Each number is 50 + 15 x the weight over the matrix's rms, rounded and kept within 0 to 99. Layers, rows and columns count from 0.

# layer 2 MLP up, 3072x768, rms 0.0385, rows 761-810, columns 288-319
69 58 44 67 57 64 34 49 36 54 68 60 57 31 71 57 44 43 43 83 53 53 56 63 53 33 43 69 25 32 35 42
41 47 52 74 65 28 41 73 23 51 41 32 40 33 40 59 24 49 63 31 41 60 55 70 51 39 41 74 61 24 54 54
60 52 54 33 49 79 36 27 55 24 34 44 74 51 46 51 63 49 49 55 28 52 45 60 35 39 31 54 63 62 46 33
24 46 44 35 59 60 28 54 20 24 48 51 35 56 38 59 52 53 38 56 68 35 60 40 44 33 31 29 68 53 61 50
48 70 20 29 89 39 50 61 44 60 65 52 50 33 38 62 41 61 56 57 67 41 31 49 80 50 55 78 69 13 38 66
63 51 49 49 26 46 32 74 67 65 42 62 56 40 25 58 62 53 47 49 50 64 52 52 62 54 53 42 49 08 40 50
63 53 90 50 70 35 67 42 23 65 60 53 53 41 42 60 32 43 45 27 21 33 29 55 37 58 71 44 41 48 62 62
15 64 55 43 51 74 37 34 53 64 63 88 33 62 38 50 32 49 23 53 47 63 60 26 69 37 52 52 74 50 59 75
43 38 48 54 40 40 37 40 40 52 63 34 60 43 46 43 39 39 33 53 14 53 36 64 60 40 31 53 39 32 27 58
48 45 81 59 64 55 54 82 48 42 56 35 21 80 48 62 61 51 32 73 20 68 60 46 72 43 66 78 46 53 41 56
41 52 60 40 48 37 33 55 56 42 25 64 47 72 62 58 55 31 38 54 58 86 20 42 68 40 68 40 43 41 40 77
43 45 49 47 50 57 49 57 21 65 15 37 23 51 32 48 19 26 51 48 55 45 48 48 68 61 55 39 47 22 32 40
63 45 30 46 52 19 51 60 09 54 36 72 38 44 38 69 42 63 65 45 21 38 28 39 63 63 56 40 38 43 48 41
64 24 60 76 46 55 50 45 44 61 39 36 53 78 43 37 31 23 49 51 64 57 50 54 57 67 70 40 53 53 34 68
52 49 42 59 53 22 66 65 68 40 49 63 46 56 66 60 25 71 37 61 27 53 41 29 61 28 44 79 52 45 38 67
62 68 39 13 50 52 62 68 34 55 37 25 53 28 50 86 82 59 49 57 63 24 34 57 46 73 59 69 51 39 44 45
74 33 64 56 42 38 09 43 47 45 50 29 63 50 53 62 52 46 38 71 47 43 28 67 57 48 65 44 66 56 60 52
46 71 54 40 47 56 52 65 68 32 56 73 57 57 54 64 50 33 54 78 32 48 57 59 45 50 48 52 49 48 21 47
59 46 30 50 54 54 61 11 45 20 05 57 30 34 66 28 16 49 52 67 38 67 34 41 37 43 71 49 63 45 31 44
31 63 35 54 63 43 24 45 43 40 77 57 64 22 22 81 71 84 77 38 42 34 51 34 48 61 25 42 34 54 47 64
46 68 57 35 34 40 39 51 34 41 61 67 35 67 57 48 64 78 48 66 24 70 31 41 41 79 34 32 74 61 34 71
53 35 64 62 61 53 47 48 57 62 36 50 33 73 67 59 64 46 45 69 28 43 59 57 57 49 60 67 58 40 36 31
40 27 90 48 44 61 41 49 56 69 53 65 56 24 53 33 55 48 60 74 64 53 27 52 09 42 57 69 50 61 41 42
39 52 51 33 72 42 61 79 67 48 66 34 44 35 35 48 38 52 31 51 49 61 46 40 76 42 33 20 48 58 56 81
67 48 73 64 55 51 61 58 40 26 55 33 56 66 47 46 43 71 55 47 54 53 45 36 58 54 33 63 40 44 49 65
54 44 40 45 22 71 47 58 44 34 53 58 64 43 62 25 46 68 19 64 23 41 44 52 41 56 31 39 73 41 44 51
56 64 80 53 41 56 52 58 36 43 21 45 28 48 31 46 49 42 69 33 40 47 55 56 54 23 24 54 66 46 74 63
51 37 73 58 55 40 43 54 43 53 30 45 61 53 45 57 57 70 60 61 30 50 54 33 47 43 46 38 54 39 55 38
55 41 39 67 79 23 19 55 27 39 34 74 44 45 52 51 32 39 25 57 59 46 50 52 56 59 22 47 48 32 38 42
33 49 51 91 71 47 21 54 53 31 41 45 56 42 18 43 54 31 19 88 37 41 47 75 56 58 57 75 58 64 36 99
34 26 57 69 82 59 07 32 28 67 56 77 56 40 60 47 35 51 34 51 46 29 43 69 38 32 49 55 74 52 47 32
29 41 48 55 49 53 35 28 42 73 34 65 23 55 34 57 46 67 28 45 41 60 35 62 40 47 71 55 80 49 57 64
55 71 55 33 38 67 02 52 49 37 41 59 70 71 48 65 67 42 23 60 40 39 44 47 56 60 24 44 53 63 46 44
47 40 45 50 52 38 44 60 65 50 47 23 98 37 57 53 58 17 50 69 53 75 49 56 46 40 26 56 31 39 75 69
72 39 31 41 35 10 47 50 21 18 48 26 38 42 57 71 58 74 31 54 61 60 25 89 46 00 70 52 50 29 50 51
60 58 53 45 44 48 31 55 56 46 50 53 48 59 44 56 35 57 45 66 72 77 61 45 54 53 37 44 29 48 47 69
77 24 87 59 43 39 48 76 53 31 38 39 56 66 65 58 48 55 47 63 34 55 41 47 46 71 35 58 52 32 48 48
53 45 56 54 67 48 58 42 53 52 36 40 37 73 67 83 66 50 48 62 47 49 35 50 47 42 40 48 71 58 36 42
62 33 70 51 33 57 59 02 09 66 51 53 35 55 45 38 32 29 57 48 46 30 39 36 42 27 53 66 50 38 40 69
22 69 58 46 30 35 69 47 40 22 46 52 68 25 45 49 53 43 41 45 49 55 28 57 62 43 53 55 57 49 50 58
53 44 39 62 42 50 37 68 52 63 55 72 42 17 57 44 19 48 35 57 57 68 45 39 58 17 52 64 57 38 59 50
58 54 41 33 66 40 62 31 52 30 38 53 67 51 48 54 81 46 52 55 64 25 32 56 56 31 56 55 51 45 54 56
45 52 70 49 14 31 63 77 45 38 71 44 62 59 71 65 44 43 52 80 61 70 41 68 41 64 71 56 53 36 39 45
26 33 59 60 57 62 41 34 29 58 45 41 47 25 39 50 42 58 66 49 47 55 63 48 64 33 48 45 39 29 31 41
48 75 40 88 56 37 50 46 29 37 48 62 64 50 52 32 37 31 38 21 28 39 31 27 59 46 50 39 42 66 46 94
25 75 67 64 71 50 48 33 42 46 30 67 47 54 82 66 56 60 50 62 46 26 58 63 62 44 57 36 77 64 02 42
28 34 47 53 48 00 46 30 38 46 24 44 83 24 35 77 69 48 55 49 17 38 14 53 54 58 55 46 40 73 37 68
58 62 84 72 35 76 34 65 23 40 50 61 59 69 66 83 55 61 49 37 55 52 36 80 50 42 46 45 28 29 53 69
61 35 48 82 17 52 48 50 55 25 78 54 41 30 70 50 55 54 50 63 49 33 59 71 27 34 46 68 40 44 56 38
40 57 66 47 60 20 56 69 69 38 42 73 96 58 26 64 40 43 21 40 66 42 36 59 49 40 45 84 43 31 48 58
# layer 2 MLP down (transposed), 3072x768, rms 0.0371, rows 761-810, columns 288-319
67 39 66 06 33 45 35 36 57 74 44 51 54 51 51 35 62 53 29 60 59 33 28 48 54 35 59 56 35 45 38 52
52 12 42 39 56 68 54 50 24 43 53 39 38 62 64 66 57 52 94 58 43 68 84 62 37 53 58 34 47 36 71 37
48 53 51 69 60 41 38 29 35 55 52 49 81 61 50 62 50 48 59 35 50 47 67 38 44 71 49 37 62 35 53 43
43 39 30 68 28 67 48 40 92 36 73 39 30 45 57 53 64 75 38 53 50 71 69 64 55 29 47 58 70 95 61 42
31 47 44 55 52 50 65 43 32 19 38 53 52 50 63 42 28 66 40 35 65 51 60 46 57 84 69 33 27 40 55 32
63 48 53 55 70 47 41 58 55 47 42 40 40 57 37 46 58 45 54 25 25 49 75 54 60 32 53 39 33 31 53 33
60 48 50 53 52 50 28 56 21 43 81 35 57 39 72 31 44 74 52 57 33 35 69 43 60 37 42 30 48 29 53 50
38 59 32 45 16 64 68 59 59 69 58 51 74 64 37 61 34 42 51 44 51 10 73 51 14 63 36 53 50 45 22 51
40 43 73 77 53 66 65 53 43 67 50 41 45 65 69 48 30 47 80 36 46 67 57 53 63 35 32 50 52 46 45 50
52 52 83 56 59 56 88 64 45 39 47 60 35 39 33 69 58 66 37 56 66 58 64 68 43 39 42 42 47 38 39 52
48 43 70 53 71 43 47 38 70 65 75 41 50 53 47 37 53 79 29 50 30 52 27 36 33 69 51 58 50 28 22 73
47 42 29 41 61 59 48 62 57 29 27 31 27 45 69 63 56 53 58 66 80 61 56 53 52 85 47 33 65 37 67 37
63 55 46 45 39 37 80 73 50 76 45 27 59 41 51 54 48 45 47 59 29 34 71 42 39 35 19 33 51 93 60 58
26 69 46 14 76 42 52 28 52 52 53 31 49 32 51 48 35 53 40 50 53 32 36 72 61 65 61 60 27 59 30 91
54 48 34 59 51 49 56 39 70 36 26 51 53 70 49 46 39 65 37 32 60 40 55 60 58 42 40 58 38 53 40 55
34 44 32 39 47 47 46 37 45 51 64 31 37 52 48 46 77 59 27 41 32 44 43 68 50 63 55 36 53 69 56 53
67 44 71 41 82 35 51 42 57 55 64 42 76 73 37 46 51 31 38 49 79 68 66 34 33 55 33 45 41 23 51 25
44 53 43 56 47 61 69 36 54 75 68 61 52 45 63 56 59 44 61 56 57 59 58 42 53 30 73 34 47 50 50 63
35 47 62 61 44 54 60 54 65 71 62 54 37 39 58 17 76 36 58 48 54 54 99 56 53 48 59 51 43 52 73 30
32 71 29 74 65 68 58 50 67 52 60 55 23 47 49 45 64 45 72 51 47 62 81 62 50 52 85 52 54 69 33 49
54 50 67 29 28 26 52 00 42 58 91 58 58 44 46 47 51 42 61 39 48 43 46 53 59 55 63 32 50 55 35 78
62 41 43 42 42 67 64 50 43 36 63 34 52 67 47 48 50 37 51 60 36 58 43 63 44 53 47 63 43 62 50 49
58 49 16 68 64 65 57 39 76 36 56 52 37 47 31 51 11 49 53 19 41 48 60 52 53 53 33 54 53 43 41 53
53 48 53 29 46 82 58 44 69 56 74 48 38 49 41 18 47 51 21 59 68 25 32 47 73 61 73 00 46 41 44 70
58 48 81 45 49 54 40 50 53 30 28 56 43 62 34 42 80 64 52 38 51 30 42 59 32 32 40 50 37 31 47 34
55 46 53 54 43 68 30 56 70 58 66 46 54 40 36 59 32 33 52 32 33 39 50 61 28 52 49 44 83 33 47 48
53 42 82 91 82 44 59 57 54 39 58 55 49 28 18 40 44 60 58 36 26 26 44 79 76 55 81 68 27 64 51 24
58 23 53 63 56 52 31 49 34 75 34 50 30 48 34 46 61 49 63 47 18 43 73 34 41 42 28 44 53 65 30 38
69 53 41 35 59 53 63 52 61 41 62 50 71 31 54 50 70 64 46 61 75 37 34 59 51 14 51 56 24 46 52 42
52 31 21 96 99 35 39 48 35 61 38 35 74 44 68 58 48 39 29 57 56 55 50 54 63 53 29 77 52 67 31 73
72 49 38 42 32 60 48 54 40 57 38 30 49 63 41 61 46 63 51 52 58 55 99 74 37 55 33 74 48 65 71 76
54 68 21 48 53 52 51 42 46 44 49 83 56 72 37 77 32 46 67 45 42 45 32 42 55 74 73 44 63 56 58 66
79 31 49 25 28 50 99 22 54 31 27 63 36 88 54 56 49 73 53 43 51 72 79 47 58 65 58 63 30 49 47 42
59 27 61 46 24 78 36 43 10 44 58 35 41 58 59 51 42 66 60 38 61 40 38 63 34 26 51 47 52 79 75 56
35 66 67 57 35 62 47 32 28 44 56 47 65 38 63 82 43 34 23 52 63 62 43 31 61 21 34 32 44 30 51 47
52 65 53 48 42 76 38 62 55 41 51 66 47 39 43 62 56 51 49 54 21 65 83 38 59 36 48 48 58 55 41 61
39 39 67 58 44 46 30 39 49 73 54 46 67 71 21 58 77 42 61 21 59 79 76 59 71 73 48 53 59 19 42 58
40 57 37 68 72 60 60 63 37 68 61 70 67 66 20 38 41 29 74 42 50 23 46 64 62 40 48 68 67 74 48 53
41 62 59 28 45 60 50 52 43 41 65 38 24 47 07 55 46 42 31 47 58 45 71 38 35 40 26 57 48 84 51 58
34 57 65 29 62 62 43 65 55 42 74 72 52 27 52 45 43 56 27 62 43 71 47 49 66 49 65 21 28 62 46 63
54 59 66 39 60 70 39 44 66 67 55 66 70 60 20 41 46 48 61 41 63 66 36 66 27 56 66 37 69 45 46 60
55 51 65 42 52 78 52 22 45 61 51 60 63 54 45 43 37 76 72 56 54 34 47 65 32 42 52 53 69 54 57 43
47 59 23 33 27 59 52 35 24 60 49 54 36 34 58 55 77 43 68 69 22 53 27 54 50 86 22 44 68 41 66 46
58 54 45 24 33 51 50 41 46 78 38 57 53 42 44 58 41 45 44 32 76 49 54 42 64 65 68 71 54 37 60 38
36 37 26 41 36 52 29 60 43 49 60 46 62 97 36 69 63 43 66 39 38 65 59 29 43 56 41 52 56 47 55 85
60 37 65 36 58 63 46 45 34 47 39 51 38 72 91 57 46 39 59 68 54 48 46 60 61 52 59 58 47 54 44 50
76 57 13 50 70 55 23 37 58 50 59 56 45 45 41 24 59 66 81 47 56 57 53 34 49 70 30 85 60 76 37 49
41 40 58 44 39 50 39 50 22 57 40 38 23 26 38 40 36 51 48 60 44 35 62 49 25 33 20 33 70 54 53 67
27 52 76 23 21 47 77 74 72 52 92 71 18 49 31 49 59 35 44 58 52 34 53 47 65 59 44 30 37 26 43 55
30 73 39 60 54 55 44 60 59 43 55 51 24 56 63 49 35 50 52 63 44 39 42 25 59 59 45 38 43 81 42 40